config = dict(
    num_hidden_layers=8,
    hidden_size=448,
    num_attention_heads=7,
    num_key_value_heads=1,
    head_dim=64,
    intermediate_size=2240,
    vocab_size=2048,
    hidden_act='squared_relu',
    norm='layernorm',
    norm_place='pre',
    norm_eps=1e-06,
    positions='rope',
    rope_theta=2030.0,
    rope_fraction=0.75,
    qk_norm=True,
    attn_scale=0.139,
    bias='none',
    tie_word_embeddings=False,
    parallel_block=False,
    extras=['capped logits'],
    init='orth',
    init_std_qkv=0.0625,
    init_std_o=0.0625,
    init_std_up=0.0625,
    init_std_down=0.0,
    optimizer='muon',
    learning_rate=0.00709,
    lr_mult_o=1.5,
    lr_mult_down=2.0,
    beta1=0.95,
    lr_head=0.00348,
    warmup_steps=0,
    schedule='wsd',
    decay_fraction=0.793,
    decay_shape='linear',
    final_lr_fraction=0.05,
    batch_tokens=16384,
    max_seq_len=1024,
    doc_mask=True,
    train_tokens=223600000,
    max_steps=13648,
    dataset='wikipedia_en',
)
Each number is 500 + 40 x the weight over its row's rms, rounded and kept within 0 to 999. Layers, rows and columns count from 0. Numbers have three digits each. The size before them is the row's rms in percent of the matrix's.

# down: layer 3 MLP down (transposed), 2240x448, rms 0.101, rows 1825-1855, columns 224-447
# up: layer 3 MLP up, 2240x448, rms 0.115, rows 1826-1856, columns 224-447
down1825 108:499492503472503559479513460573498467525557502528499595467538422503510428465490497488538565590521551556504545503481473452465523512530468398536453571475499519513528503528471506516496548498449524507515430490553530590471438481494563448465481439489570474463532417469507468548531548447483503449498489489500557437492537538510547548452496505562511485497536492538473512495544466525471490510515561536455490518510428491576429497446426469530606493562532460506515539573486518439533505454458487507534497482494451451462511457530500523504454499440468429465450599472520504476439512539517505559489510458531472539571468407454489505492511480490567497423566467521537416475465507412458431559434
up1826 094:447473548507529522512516498551492505516548455486554523471495469468467507474462429565509563486507541534540548479447495460558543525436546478503555481548484458542444521527507456556449436519464581441467511516457556559562450536494484501538509561472494395543458435522577501493500539447483551466567484521508507493516511472510489477518539512484544393535538408560524464533535464476525526525519526548496495502482565478549492552521491602557471471529547451526462536488484482490573541565437483508505443532445538541525516569503493501456542511514521523485477564511454498452504480494473478505509464483504509465559505426517496558500474545524554560510520490486438502512516514500511502530516
down1826 097:549436464499519529468523493560479503597474478535505456482514528574508498518462459524386510501486493546493527497557484504530489472540429486591419576528452493537459513498527526459493531461529506463527466540534424418462533485471482506445450501531472550468491540513505478537489459576514495528446520541453492535566457523595497562494494486540472448519451472439418475495557485465520554480508458488494602513538501433505509519466561543384468460495450556450460525526521503494544547498512441437460450454496480479516538569527502548559493532498458451558556522566534468462459531533578530458602443516493542431410495450556512540496469476449517481455468546525512431443478474502499503471427
up1827 107:533528563464494560446508579476535562472493557497563441503427508493482472540535449476479461505498496494497521478451463531502572471448487513417418563460562458482523530465528531483436543456515514519442518514498484542477504398478493530464458496473467489510561550546532490504471563547562478454488528499479459488524477476454473559471587524540438475510526481527507500479492420546498572553496556452474422508511625512463518529494501554439457493488516483518557567441456525623489467546484498545488542482420547445484500542500505528504454487494502474488605452429422514526499502476516579512517535475473537487558478448566467488517498514508482487504540498474419430570447589579495459511505
down1827 117:499500460473444511530537513494561535537571458514550508534509478507467603492526453522458452497537508548493509500501506491521553497477528611485506585489497514458529470532573540473519481546503494422536512588495444496576487495508529586513451547463487526470515471531542489493454516419538501482489447518466472562564429558489497425433517585467423482499471512478502441481531459452570564513485516496549517546520519420477526470475473533483463518522543445461528567454537512452504515531396491524547539601438540499448508510540508510527517507477477438506463506379517527462465502412483541442522500496479483426466567480522513520486454488477497413511533498505520464546519516526512459528536
up1828 128:471535513455492496519497472500450566405526488515495458581528506499514493462516531477458459554465451474502495563465551524466504558528473422504508471458480455536572430533476514557567514447481543483494457519449482541463522532501466491571528479532469469487473507436507502526477448475422505523466427493592535455540494543548392502529480493421524505435508506505567462459469549449452541488525479484483464477520514543567536520433462469518477467539534470473499470516498483592524616548563481472464527430520509473497469467513509475485412459484535531578437487473525548495471508518508484470513505463497497531472505538486394584524478554517442417475495499511526445450467476457497512534489
down1828 126:511443530553470504515493570532488475532600518413535507431508544528522442467477504497493491527443465452501525483480546578522576490608531488519444506498567487479434464484453505531547456458512556525487453488439571468488513493422498499491489443507482451479606480515601607493470490526499521518516515472518440495460568527471525451449526484485468473545526571529542496538463522568510528485515456449539442586469515452562516522466525503545481546498481510468574532466472454540495437483581524483526570513478472537500548435541454472471528485497561479500506528541507463465480495444476513507543546548475564481543442557538539591431485471544557560549480535489453501564484406457488465489497
up1829 113:477526425526501563536499573453522509526454523481550542472513480538507494512483534537523467459520563514508493515457536568448500518560518578489492494475493506562554514488507465412457526479472537546537528502515455443485447448486488486445581474508494455480467482501464526513510412525495550485489453504489558491462543493502505540501486604475522565438583523441481531536442542501500472514516448501470499531519477457481542565486501459501413573490489432543512499506477508467468545464517431543482577471579617490530543546490507511501542490456463456497492536506545484505442488440594537432595545493568586496511492487458579445550385495503523533474531524453406511480510547470535470528499
down1829 111:538562564502589506453546479521460480585526539526528515405487451538502436487465450534507519520554424495509526516440526548489502550514544470538485492518481515520490499459498446459533518514496496473527507496492536501539524434492544521495493546521540505513541547463541566546507565508421490485513480533554458498550432548575459530555533507534487509513462466574466497552522540504527447550525642574516554469494490546540446525502495523461487472515544511456443504590505487532515477501500510557492605467465546514440597567552522504474478530543420491458450518557475473526510570568539522542519591518503458471545516435497480497525473484472454516448422506443491526524480408490420471401460
up1830 100:508439516463472511583523502504546493470485510467544456491432471538476473533560583520456481542525569547507484524544422520466510464443541477422572526514511442558493469526430497523504485549532561473442491538509530543544484558406485464532515454515465510515483482464516525467482495578520498479548487467567460466521511491464463567525449553484525511556487528520452483488455512551473569439480548511524468489460562474482420431508470490558542504518494486519512535486469509504518463505547425503455516522463516498458550453447464534510523488499491567509502469558488477423534417484514535533480558531518501444416541467435484537528532386489517503502486515501514541565525431492532571441579
down1830 099:425500527440498498546472541526497546516462380525521434515514508491499483497493574548514450541515469525496434562516495449514444476565493643503518533517538532498560488506466506407531447542480549485467415507534520490554444477564509463503579500533514462444537489600595461501523480567486457534491470479520505528457459462467509529605512567552544478494522527531521502410449482476406526483466501491554552558460549444466490392530522477550561508437498494553485458478567433512509501487470529473486448474581522477506508483447490484514575481526477503556469394533508457468533469560488528472525454419491525448520486503463435559498519464485528469470483581498523515477480519523436462545378
up1831 102:507476494515411613453458535497440479524522582473510514567466477509529487556552499507540470534550477547437466534455498535428576486520433450525514539472498472442452507523489460546423508431461528426520429474508481532474474518499553498598434471553521598433588550533486500506462433547466560519491460557520460479481515467482484519538556556481493555538503470543421481557492532532497478507455517521498481524526536489386499565519537431477457501510501455503509436442429509406415487493479462502568500473503512509438512461487494528451462578497546481497409529533449456465441515493520433541503490487528453525511413474480470510567521481536551558456486496490433530440500514483452566523502
down1831 110:436552450466530568568529487531462477527479489471521473469442509545505511493571500553524464480581539507544542498452509462519572496533485504510512471481462492517499494459535554522481498516529495452553543476520519530461459507561516482512609524546527547550556460526510433508495444448502491516465462448472451466508495498533506452448527498460510502487458508515527505528457498526475452494552569529527513471489471507551538489475492415531481450478454487469555542529419598474572496501516543447510447543498589440509565515552509402528481483472563491521521442407444422555463497527518464522500487522560499437470524501489543454420536499569475442453578526438444513523565565502532476474410
up1832 090:531489459424446547477529456446481558519562528519566462566536610537481412526532510497433539558555499482437545478502457482433571521504542420511465471491603518538419527477480520481536467483542467530485522502511531484591511342454446552478461475489532465479516466473479578570537440468516493564474498507452478500499552494449496509487531515498508494477495471533421507485445464436459502462484483534573459502418523505478452456504530509490562509499463542481502469535483589523519469469499549483498516442489516470505516500560487472523444462422431493512536509460515494419521536471461521472531471485449531603527497449476521519457477510435544556515500510450464467433510532538506511491461
down1832 092:596495483475505526508468466504503521490560483570463471532444513508519432448497571491412527620490466521488564426559565525520448519435533547457460446481516481489429439531484511416526530572529486453443514555480557483569544521571502506489543488521563551540573467469534547521561415546433533482496555520557494487550431460447532550510521479507537451455492475517554483498507455562463470485513496521504505471531456482468451543469452477507496503518524501545561446478423481454515483609534495480493512454501489502505460523539531487520484553472505489501451402527509429464510483500430583475519466451459483476536520511553478472555520503474456536451521496495501609531534508484476476531547
up1833 092:447517504519417430572497565476574498519522414464454530548472485510536496464510462475497490528562427530457496511465491465506497545561456517459502479478483422458443548483515518419468491557567588476476517509528522482514559512511481535489479544500397520478473523488482476523526429575567446465505587492487528530453473536508420418486481520482542489594507479453549513501557509462437549484544512530444444497521483510496486521507503443531455488518482491506541494466485433427550520452485546441507504417531556515518528475544470431474459481522520542585476561515526498459571530535480550497486435479501489497451493443469548517469512437588503452460471457496471508540529450587570474478538
down1833 086:515479547494459466468493481463527556504520488430514480507466462535473490524504497535475495478439530433499525524461522449481506445482521526536542562475469527511450554495483507466478453542489483551534556539476478475543507534474481570509437507503498512477517462448542479447580506512544531551474430474561509576483488478525435629462485502547598554511535435456519519494440528482506530490565552464507466423500506526510473509478474516452518428559517528430438504521569475501456466518442454576519505475569495583422571500486541495538484459571524591462464529471427456476526514533491497524428491536493504485499442551519411510472477407486499460523501451526418433473543506492511570531490
up1834 088:528465538484528460552432429451532414472549578568584531481541528445501474533534494541523509478480520535506496505435504434490413509492504494471513458462507457486563386513497560560489507430524555506499583491536458448502463457540525434527523617533522484509486452494479458448507508451496533447468471490491463561548492527473519519521548587465442491527538529483523512525473522471516484543550484550409476493487429496535511437540490480536539497505519553502506505474510480457554494515521531520489454492535527504532540525537432488463533473480470446539469476470547597548485504487480523489478544428474552503483502402451480541476547434563530502454539486494528436492526470516483379490500
down1834 087:500435466495507503432554504525515488520529515446546521468557472463496506528493449532518516518538488477535507522521500520518438481417436481459521534527466508489469509547491501496520499421484502473535515541522510561561488472470492467500566546490535563496534486467475505475585484483455515614477420484492457440457479430514453510484513462476542491503526467527548531479422429467549515495528480496427429417523519513415496490478526511432510551483517482576542398513427453591495524530517450471554579552499489501538532508426472517536516512551542513474545453528490415541504523506513595473497423474453445520438507487535503530511514532538517471476526530495507470524463487552549574560450
up1835 114:554473498475484559457515488473453514505501446566563550532524477465396507518493502502477481496516499454453545507373392471511570446492514499523521445474480493519529619471550514457514512450552507461501478353541472480434552486505553440499488518493494471471489486490508575479488453567413583550492543505492502529477483399427486465458454518455462533500438515564534463502496505491521486465482536500521510512458489507483474509508464430510510556463459512499462496435482548447505506472526509548532487587488546462539481590512538531479564431527494516520520559457481496489546586525574499565480481483468493458498480470526561503510475440549504478489508466499521545506535464596512512473498
down1835 116:476472485501496448424486464452456458424494507465471495459453561471456537493529539485477496503438548501455494492541476467494539458533519471493456509474469462475537434505545480408498533454564582462566482501527545436496514564508602474494450494596522502504523403565533484507508557504461501507513485494463505521490482484441509485424478474502527506426523450431512492485543500503568479626507549497520526470457530515450500537479497516530509551457428543525546462462538487412435439483585450556488548454480540416529529522552513443536564462485506502561559461513516477482568528446536465499470498468552488492474467475518520548466486512422430493536503481460535525564530457544496544404539
up1836 073:510530456542472547513446533472502459553491489474501447473521547472557515520473498441463453441511586492453564401540536457466545463486473521496506519503546525470428523503481561486541539525511495449479428510528496545551478514454385410437472581494440513517573494467458466496535509499509506524423565546562526563437498511580501497511529496497437523545438539562472441472588533484511475537536536478450499453529458468462526460585485509460491485525472546524491489567551401534548483486484555487470466455461523474493539506556468537450497524512536501495512498456528534447527483507517451545429463471456453530500541505545458531437530448512446545468502532509487479527493522474510524437546
down1836 076:608537490560520541477510486464420526495496498493556544514557519497483482423476435422460507497505509519473513446547490465484491517441441479473476564459488553510482502468453458442554487469496553521507490495507479497505486522494503508492658549535505495472480533525544435544540515509464534478546535491502477561467438582508504545529526455504496518462545432497465498546479460479485442540419453516488535465489546501526491476536533509453496465459429480510480490482487480473461458494519565530624431532469521449514545475531536501505492460451534466508535496530478448478503525550527546437477533499470515521646522541507548580425493473517426511447571472551412539490503435527570496512544
up1837 118:480547506540493507479481492447567502498510518509467484489540450454490531448480504486428473496494510495502461567498458488429444521550437484467532502593508488522562510493472518558500517518523502474504496487519550526491531508594481481431488488546507438501512469525580435460476472578479474516452460490459554575551473538568483535493451521519530475505534476440554509529539470485535486460471453502485525506519442525508508545454479483406455518493491537576594527478464530525540517513506453482465470445459419473510504559496496554505462474477552493493526515490482478527583486485461466564472500520497548499514485485536486453574424465537532472552436539480452465568489503494431482407592
down1837 115:427472541531492561501520438487586473455493518476517548463517429518509493534519425490506513469457438506509515496497489540486476497528477549500507495497551466510503482510441487476514582483495452539469476583520518521455470519505421510544448481488524469513515488467462617467403520397415505478447461475470531465523450514504497486470441531459479451505506585553423518485470558504419491466534470504507502461486545463480514506503484561525527497435490519482501499490474415517532477529491538497450569516393473453484495542509462528532462498481474531525503422483444411530436456567457390537507482414473590519531566500584472471529503490502500488575513390480503462547568432493491518511543
up1838 116:478542487449475508492450447508451491503460432471504480501531501527543512499519478439482560438484485588456513504424495475409504544519527414576491550514522492455489492492513583473500555470466515379518522504510474531481466529524490531447601518452449487501479497493530518556591533496501471432391450537542524487503559570475494525507464470409506475509512490538482510495489535554517549511516540523525460571499521527512470487450489487476466571528534518457528445540438418574546464448522523507494501532472465544552517491491448496480481468516522532419448449481513538487525501466494482530450420565548481432493481453584476478489476537525520449432517471497498579499484451476488537537457
down1838 112:522470499436468535471530447467452513509513468481505471491506501407437472551493459492485530491545473455436536489512513471437500591449550467532436518585552525549570519565471539524505492579524513486557432538505458521524503483479541488476774495537489450526468494557454544484558522507487472534493490469549508493482465499500443527554564453496480409519513503489557534560548488581434453513469440462562454482473453528515472483521553460503539416494494466446521516512498497458497521560486451509500533412488495477532472453538512466499455552379486426445562480491582479481482452553500505475559415481504525460460473446514494480539523539555486465581459481464491505533446521495530545531460
up1839 104:484510441471456488473471425526495521483500448445544461493562495504462525612576503457562460524479488475551512469448515496484449504503529521455472504517537451564523475523510476511504455457532480535524527509466536485555451512469471462443463554529464525499454541474525498493535503522524494582469547537473482544514478382521529531484477505497574421469499503489523491464496527496511529478527485487365473529535492592522532495446515455517460552475495432458495539544541453541473489480479502561468517438456472512553511508436483515406535471482513489513537535445571515459500454544556518509547423569512449486429491531450481496542476578396589488535540461531439494577473476437533531495510
down1839 103:436454536582476479456492525470568467549562546534550585557511483495487481437534516481468520468548467489407521566539454453444456508510455491510481508458499585528454429463484470537541519478507556443469471472478468459562508418479505486508542504479496513461479509490496524477490555424541515482494461456532485493502481503491556468432513512408505542530450502527453494514545527563531512412505468553543547484548480479540511547487500481480475443487542553459508526576484500415462519456518459477566420514545491526521465549561415505511481436497523533459526404568480462477571536511524519499556507521464551517433439520479498529479490514504475536471490543511562573538513493546532458495480
up1840 099:452556527533483484432519488543474484549555490524559538495488494520518486582553470557508545598456537507472490535515472448489554446537502505455399528521426471530540532560497521453466527511512448466499469545514499565491483510532492565500528504440456428489417512456448494518506519453507471563457506532493473495472470538482522511467490484454485522446593426514488480543558473587435513517514535465511492534574521518484413469491531511498525514548494493524480473527491493519476493500443467573500521511449516520386563523565530512482417467522492539536514474571521452478426560556557517492480538541466445555494564480488486497528531526488473463517578516472486541481405490448455509456531
down1840 097:489464515502515490434547512568452426537483475480455489487530454482505486522552510444536513488502548531490444477540444543513487463556523507470506496461456479455478482474504492535508504467482463470499487540480465526491523529518569531554488541471489527502529555481485537577509453487550543572547429534468544527562501514484503454470538460517507444529516466536511465508492454549537478490532558510510563469434537487401443578379496447492554554402534455517507512433502520537508567442506492542467573440456517530486521505558510527516495470534494509410511470478418553436471475581460438497524568554575543532532526505552485581409529477473569532593502503455458534430448492496479531503465
up1841 090:485481516504538539465554500519527523591422529466453499541470576399498556536514488476445466489524581464495496449422526604461434544483490510377458466525444507475515549464533520479415478507442550507491581510584508519506475502403473456494515508471518451551489522468516412521448488402488461532519439514589526474506446502456427568480528540493531450471492511485456492607532511522460477474497488484561421504501557476477568461472560513445511509566524460543525510512503534490508501489478496522419473544577514488470511569510424458488451487449437501510512486538501547508400549473432494556549463548528523498541464527529451472428512451506572550485452481499495473557437540481563517496526
down1841 090:487484588450558537435476477548500463541445495569440406516492515489530559532452546523554487493469473564480578563524438469572527484414521487545526496505491473419553530518480503474472572490483500505514527494536502491500470547532482492560431507497510502514534488517540528525499502478474485520493511482484567482441493412542497446465390449449472531563488507477497486558432527490463481504543495451449509605459556526512469466539526544428493442474529500579511522522473402503508447512528517405480486468566510561430451494484505464452490473461522481509492464538481494531445470408486436534538520520513477500471433458483512500574480478517461554530484430459534527467503564406539510507482
up1842 118:507438509573521611485513432488519440467534526489522483485418495498434440480507564455488483496480562472552528465507501502552477492441572575520525470489563432541550506512499475555536446497468434419526496483536419517512506580431474505481484528486532520468539488513437449468518581529542544539516498454523465608462516500451464447388463508559494565581574540535540529502478453476417448489554503507515457461491453483453516498512432513498471493519475523506484444527611561536526443447526544439526547513505517496488533437546546446506500501486472503488553505516497486556475509542485487508491494495475461560535478465518475528513541497425429566510496454449517496470465497411534441444538
down1842 118:440525585544413518441511390472485495457521501496425425459554457536454554501388502473504473486506424500561493500544513524520523539480495481501528501470492503599466493631487459523558463462470516497510508494465552451433543529553567537517454604485472512575489520457535576570531475491534480527590468558473571566524500465507529548436523444536484500482439513523481516516464531495580521439544525459488460513505516511500537435464473522503473588499502536505503539502509382492517451559461538566482555537449512544510554453573506484475544560500556407437495561485497401524534475463558448481460492533523491447486517493511584566476497512521447511510528485497481534518445551473533462479477
up1843 075:518459443544463508517497496495495452510487492466447488477425479547473499534487504501516515429579510511582531491463525487491538460429539487503546476571517523499459536488434496569418482531544495539515522510537495516495497515448500534440520457452542495533501418510444596455501507510515499523511531530530529445571474479615544452446530517473541486493528466587502543618484459504461563469531447495522454455482514518435496465440407595457475530558488580477525445514472478529502518504517477478556484453518486451529498398528470502505490471489479473418500481454560526483461514484484516542464496569515475443514521441440562478515573408502497491473513465505501493519498465464523526468509
down1843 074:485542505555482496485538585465486432457470477476559433483446492513562541479522467497408565506505610541529452458549460500472485477490518518481524521490519470486429455471502548486425504506502451496427539430421573518525476487462535521464507499576483544432449590501482596444433434544516503485572523501605497525524485499466488510525503508466464533520487553439497562527471469463461523515485479462509454454485513531514501551463563514466541494460550526517522536450512501467416547473504547432460511418545492482476519503461531535570503574551497504503434505464515492566520445475469520482481522574453427468489516453504502513512550494534464492482523505566536510513513464523624484500572
up1844 070:536504530431452527542520486476494478481532544492468476466523531541478471532477550482544493501493519500492389488521511550497541499517436463481502473507481540508505492470520508521515502486433401517438461504533445459547398509573588492452517459597473505538478468572480577496437493479444476487486480504539506423493456495409552500425462528454472426558514513550521575443460511478512477470536551527506523558438523514535628569498549541510591465510558570472535521546463589507483484401498462496542507502484512423455535575541478540442463552494528473526462508466480522517508505535491472450454492545497530521474487527492487533519455452528487513552473588408506460459521472463533500517516
down1844 069:493460478542550454424417495518468479491479415486499429563477456606520511545457476521516477502463475546419576468558457539483488533539504470489542523469488531482469498537521532556468475437425493404469525533525477508523508502538471457490438556488509515442482445403485426485465499554502464497514511543416508515562470498524453456531528437499506559561436582488471513581536493490548492553521520459544473548549542521421486511437532599532456434459502470583536400449561470516591544546546524494485523457464547527456485513474514493496445487494571506545530518572463555480595536522465613478580480522448497493559461471487518473458490472426460468524530436538507430523518516547555434540532
up1845 118:503499525533491542455449444479518507530443480443539550391470478478471498529570488542593482509441479501466528452447487447435489540476567524511525510448535562513532496509472427503429525493508491537566561503467525490460511476449546404514446584534575468480453456451526498535468470485464474445478556504473467454500513472499569543581514505480468478516526440558529476483447475509453506497522466530464581498547525445471486476461517438460509511484556499552435516512525467508549452453529503509514502427519522568535483436567447544506398533484478449507517512538466480456507509465485569475499493500533456545411516530513565577456510505578539473476544489435504492516498448475531469509512
down1845 110:521476513492434506451540488480489380499579516462513552511491460465495500529489570525551462442440536514448498551497445500532545510612578490502465506517489456499514473518460456487476451501526526475510500499519486455499524507516502501425444565529436452510532519533467550489518466507521520457473539534483455456466496434464533492485515489549558442551496448556555417501534476449467474461511472511553475521531515533496513459445571498410491489511534514574503469493552578440455472480482506492489488469538533521458503486539554561539459525430520436496498456544535440494491452490525486520492534454522591554491491502523551547467494439490403452480527545433494450460488567533396517470466
up1846 093:473456436519467498512488531470516559512474534479433500458594511512435474534506529544544552516509474465477475451491460503481507492464515464614512534550396601510456435482455497549526528527448405478473470498496530478534517518539493488504467593432543527532509480525420558526499476530505531468505536531492522459484485423563487502459496515526517466475489501514474559456485529496466511468521456534542545460483546458518443471500466498518471432530463489539453509512522551534424565503532430535559512508524516539456463445576504502516541434510467491524519520505485587414535518525499493411490480552455382433568458461504528530486533469506458546473495504484565482521504476533494477473546
down1846 101:451539429474450467455483494540526536391464534421434592481498512556498482580424460490525505428486482556522546507521470471513464450521490516498506514503503473500519543453515440529451406466474486498483546550524553537473575482484495533552479476461462505511537425538522502494501487560540528455497522511516524498562466482508459533506519531487511530586470447513493477541558534509515504460464430518452549521498494583485461489494494547501571522452462472477553506549585508531571458550554483505442505580533499534562502488501489449431480575564491525522541532480471521502446466510500414518517480468466496487527472497453527462555537539454464489564492478459465523429442426455505402564464
up1847 088:533486502518539472484475551538543492506441493555492584507544503493407529517590464543528535516549592470540527506500445454544509553501515484552498515458439483520443533553477497511571512479530491510458559526529491507520483523506458458505473551505422570523480493451476461495534520538574443498508445548561428511491571493445497531513518521506499491483473529495500499521565589505467524484506492450469481544492461478572534501473530491479545530499537456510528464486527481476483506580479514559490546553568467458495439458455517477509464375504505475478508482556587472461497493492511506457529500467519510560503442469499447514478472490573489518540481480520445531499594509430518438526483
down1847 093:578514504590486467490511533435501479492420546468504501450510551505474491540421503517525555493546470468478474485507472505517548514511504443523521435463514537396522532492498490416434453462542475514488482469553490537483505511490506544566622527512538420484510548535472504481543490544460415513495472490468529548556461567524508533463490481546523439511508477469458529482474462558475450528428494487473469540441483571499493490430458484497459475543537427510477602528400464424556453437465461546448476554458536489454528549492518472527510501428560491519544542511577502492560502507505440497437437465510478483534541453515553504563467467520524538534623552463573489447466492494560519481468
up1848 103:568491511542533496480500514486515444542535500541570474454568486549516465452449483431439507516517502470518512482515496493498509527474513517520466532577583528461517549449551518412478518520562544479446559483537460496488521543470444483509510503472546503430485452527472504562541480511524549460557552468471560515488518508435515497564446417545520539501459470448479493443555509469503475482489582375483520516454434495481485490518467485492540529478472436515527412478554449511509492447505513491482523489448547540476521466504417464483503542462543490501500557441549524403524524505474492576506504450478570491405536498387455478520519499468557495452474478494542554540532573500496489446561
down1848 103:548474515491491470559458534517540589449542539461411554509421603428613469522459515436521495451580518551545492461468441470543541470536480467540460544587483510495520473479550459477500484461514541469501522500473471479544425478511438416492462543543494465465508451490509526437514420512561457529479491480495429513457538460460583536507440483509505482445532464519517455546481508498515527497445593503546493483494525492452509496537497502456508507450517480548583576426513495540539513537502477528498509539431485496459496429453496437512482515502565537571546552451505435487534564511543547498447479516427510473439443616541574485494524434445519476476521557496459498488528484509510489473526
up1849 098:516636572479479538513482454514510505452448533518498506548496533476413499477523422470479570550506528557489509462572508468527443444454514447530520497498526500578467531533591482458546483575474457564546511488544493456521540466507521502497478478469596540496483611523479461448498484506500513491501499501545458457572524524605446493536494494463501503486469553505531488446455541489434472611604495490481499514492643434545567507479456529515544495492448530551458427507578588514482514479527498482553520526518482512405533474563447539411553513517501502529554537518528502463476581522484516476516414532523505513519531543478507486526447501476500518476546517479463432524520488519511517496553
down1849 106:446452560565503527538516469472515502501583461484502486516497455458475454468479575538478579590498415482475498469514570506412515505447512513510504528451497508505490463491490464493505542536532437515531542522566506485455552497469493529465440507482501487420538558485473550542531490547495559478478539531482505525463540480447448500496496515560491538482497469491426456451502579492586541485522499591451531525542492528486577483490521523605530489564535442503472504455501561526505496509453455547555463459488484456495448515459542528527571431424472512429544509481435563509458484481489488578530497537500459533509478453527457510498535525453497539539461502369523516486561543509503449484560
up1850 096:520451469490453488487445497450505470479495543489549476490497465498450548505486560507540502527522464563469575450543485488526458568461565500490530552572487526440548498487511453464434504536513552556492527492485512539445428523506482495523514486533422491538521483573466516509510456564517550523497557544578506521495522545527529537513456529500515520520523477474504480477522470566493494537535502408498463481411499520554506494559499594469504525515505446513566447545524501543476542526541447522501500516572531491454504503491581458469484462436510526520438524450511472509508422477491510453571525541496478416557498521503546399541434466518539471474533538548547519529449508483435469449493
down1850 093:385488570486548481418460487441487572486463408485463526515521484542496584538489456536497467496569543547534496497490490502542522490427550513486532486602475489522447567460489532544558473464530513578543456480505522507530472450514469522493539542533481551483506544558533460523525529502502568498519462518441533488456523514536501548493471474453553522508425384519535514401498496515539497524552448527557539478493476509511549496520588433489435458526462565471494511490481466453561546574532493491469542466516486451511568478500500500466476532441503497539436522484588488463478514509449438486476408474504511523546527559540510537501519592494534551512493446467492545548487554494464465509430
up1851 094:494573461435502478525550503509430489443553446502483509435477468567535515498439476512569439550515545489581544549517496581518505523423592474511506476582563514527434540559534524465491490505520552497506495511576438506438524530458467470499478420528565549523453498485520514513543499482566529524608499480573462520529547506495461481505471539452539493478501483503489425527524531505478499511488504470518509469521479474472557484518474490447528510535459471442547520475561510470414494453512462486488493468459527496539488469437515517544479478528565416483550540447556505519545485518478486374467444429551519478547490535533412517523509401495551493474481448451570576525459469509511461493492
down1851 087:592477567425439480459465499512460469499485514539485515534492468472497521519537477463471495486483506539574413463436503504487506392543498462496561588512466472440521496483593519515393481515561436513515478467382489493512523475476486539484572441496455499431508572462486476546503511546497513446542405562527488491466528456571455544481513549453480473490509501433476570500478512476504612544510577516543569446447501489526495518477497502477560448482478424456499488525504447497548446458499545486561536430549439479493459463498430485506484555502478483460427536559494486527486564486584474452524489479546431550501508484475509448474478517536505527470501503520547469503458493597516518500517
up1852 111:590532490477385563558550463489439459472535501471485451502472500519467465443531469411461521533495502501509505495451469525479536552478457466574519497455524375482528424496523506440444433511530485438494432514544515525445565458479477436481504407471552507532447430492470520479520509551506380510455487496489491509509504475476524462542538498490523533513385555511532488546456547501502451497490485465531556556497553522495492448530451454482535509477502518473429555590466456510577495558447535547541521521522569473539514433500521437452464516411443483473484496537586558481484512487512493488563465498459493472541580429455434435539504502478519519472389532483508486504485452553610560504469
down1852 110:497440577490481463512551509524519490464545573448483517411511511512467559522475576520477472550490497544460483508437468563507515528591461631521468547424470544435516438487545458463447478507607506546533523418460520575558544537455474502458535500519537509493484459488458446483540447563481502471477527450484536537479458529507540467539419541527436526474530485521520452566484504506602456471507468468465500496560401558468438493502481539500377486547464476517534476535495541473524421553464593476518435519493522553525537414534456549499508448517471506495479628548553502588519558534512489457472541477553407483519530469542559468579506526457496526430535506484461495476492471499473487496473
up1853 105:539498506496570537521554481562576470468500491539492414514529482507525546489488492548503582478521505503428561525558448486489529492539546428516510482436450535504430454407541494517470487458549541515507499493555460461479481457578469491541604414518513438413478500613469441449487602484448491476533461549456466500474539529533441514454522496501485525494508480485451460483480443442452457423521489449581523558496519548484510507520489559457555457499553479525494518533439506515425512517542503532455455484509523537499520566551480454557507442468483487521566510500504486473473552461529421536472475473534579498505460442483464539456482495452512500561545383458502473474514480449453512557482
down1853 102:526520490562506404528544458508480453499465544502571523460462524542513556533535548468439502529492509489490546562476530569573488461458494384518564533478476509560543438505527467509538478520542474492508495509534495516424482564519544523449464553459511490576531458442512515560457501565474463522442444504552448430523485483491480432465531454427565500567502479485493463581464564501500509588540509542506494478497547557492510544509455452604455445518458547492476452469557479490440493487524478505452551459527558507522531480499478481579544498544493519502466530489534484482547503481531534471486515461539522497532479532563471526528502490544422498462522502496534510499471556480540493447553
up1854 082:487516516475431499499494526442515538530548476493421509418578407566540503514433519541535528510523527509508508433448474608472552450548546495430407472534480444484466426480540497485555523573557456413489474542492535463485490491531543508473511470515503539494534474505452551541511459512478548498468460532544505500432587512512449556495465564479520503552427505559499543516467503572447376447520492490527455494481502482478490575485470535527491523393490563513558478521548517453504525442536521494468517532428503559469537547542449449557462521467483513515490562513478534530489503487465441538454483524505440538527489562483524450487463579476482460466439509511473508492531509545566502541440
down1854 076:476491504479479551475506575477484447518487510498528483481538479476536581504521518463589488534564474534538486488554528520489589484513543501510400547455482499562519516499464474577532613515509532488526467484526560529520502488526506473401452512474487532505487489453467557566472492547522527484441547515525625551578521534512469462449510516447529477467520562521487459525446502462514514467446482465465557501563468437442505459461534431544525559504482472532449548450546452525475471492446482504448530497523570529490543539406502505445530471443537433556537478525506476520536502467486529546527514533568483520488565555475498515488561556476533513549488486432557450414528506426490410457569
up1855 120:570528541528465518536489497452480527537490440413451426520506490436562409494543535499484491536553498513565553474474504533555529499488585593460450516537584377530455496495540463534483447455476464513481473470498495463565435459466484472542503531481520496514489565545437429499575521537527492520472516428541468582399482461573505438546547574515539533494500506479572483426525475417477570540529503501520438510536488419503504508560435497494568479499482386450519561498503492433515510507515502495508550454477530499523487467472547529395546504505599521481488502502555508471486486477488440574551477511483512552515440502454511491477497506508472532443482491525521567498506491481450429498498
down1855 118:456480489456454520497524584481520512581457393502465440543534470478476500453601503494490453469489457494500440457490493492511461527448557493478490502494485515532433455517500460511519482525435513526537408475456494480492481511495518413592517526522492545467520488501518548484486527490527521445484469525532513478440497436462592495449536472461535480496517502491468517499495531532526538521507508504517427496476465555568490473497563511521517524457517466498515454519458517488506533503573546506487509513481450553435561482439510516560490478521503544494486385476478511555533487505407460562508509502526511423515388463494482454512616556499517505441583591493518580478545457560516522469534
up1856 112:551456441534501595516536540434444507527491453475517591491476511463450476556514479501538535482566490487460577509479493538476479456415450540479502435474507470425452499437503440517489495532402511451512502497455498500501571502461572549500493516519537451453535446514482473434429477520481557538451447512484540457436548412506506546544548593495557490535504510501445479586528516424459457493496552487423514455470477501483546456527506521498478496532484583491515501481531458523481490490444525478532556582512574484472540518473497510516497437484459531513503533460481469540539514513538511503481486589490499539492433536512540496471486478477544555455551493475561536508525532511550375370447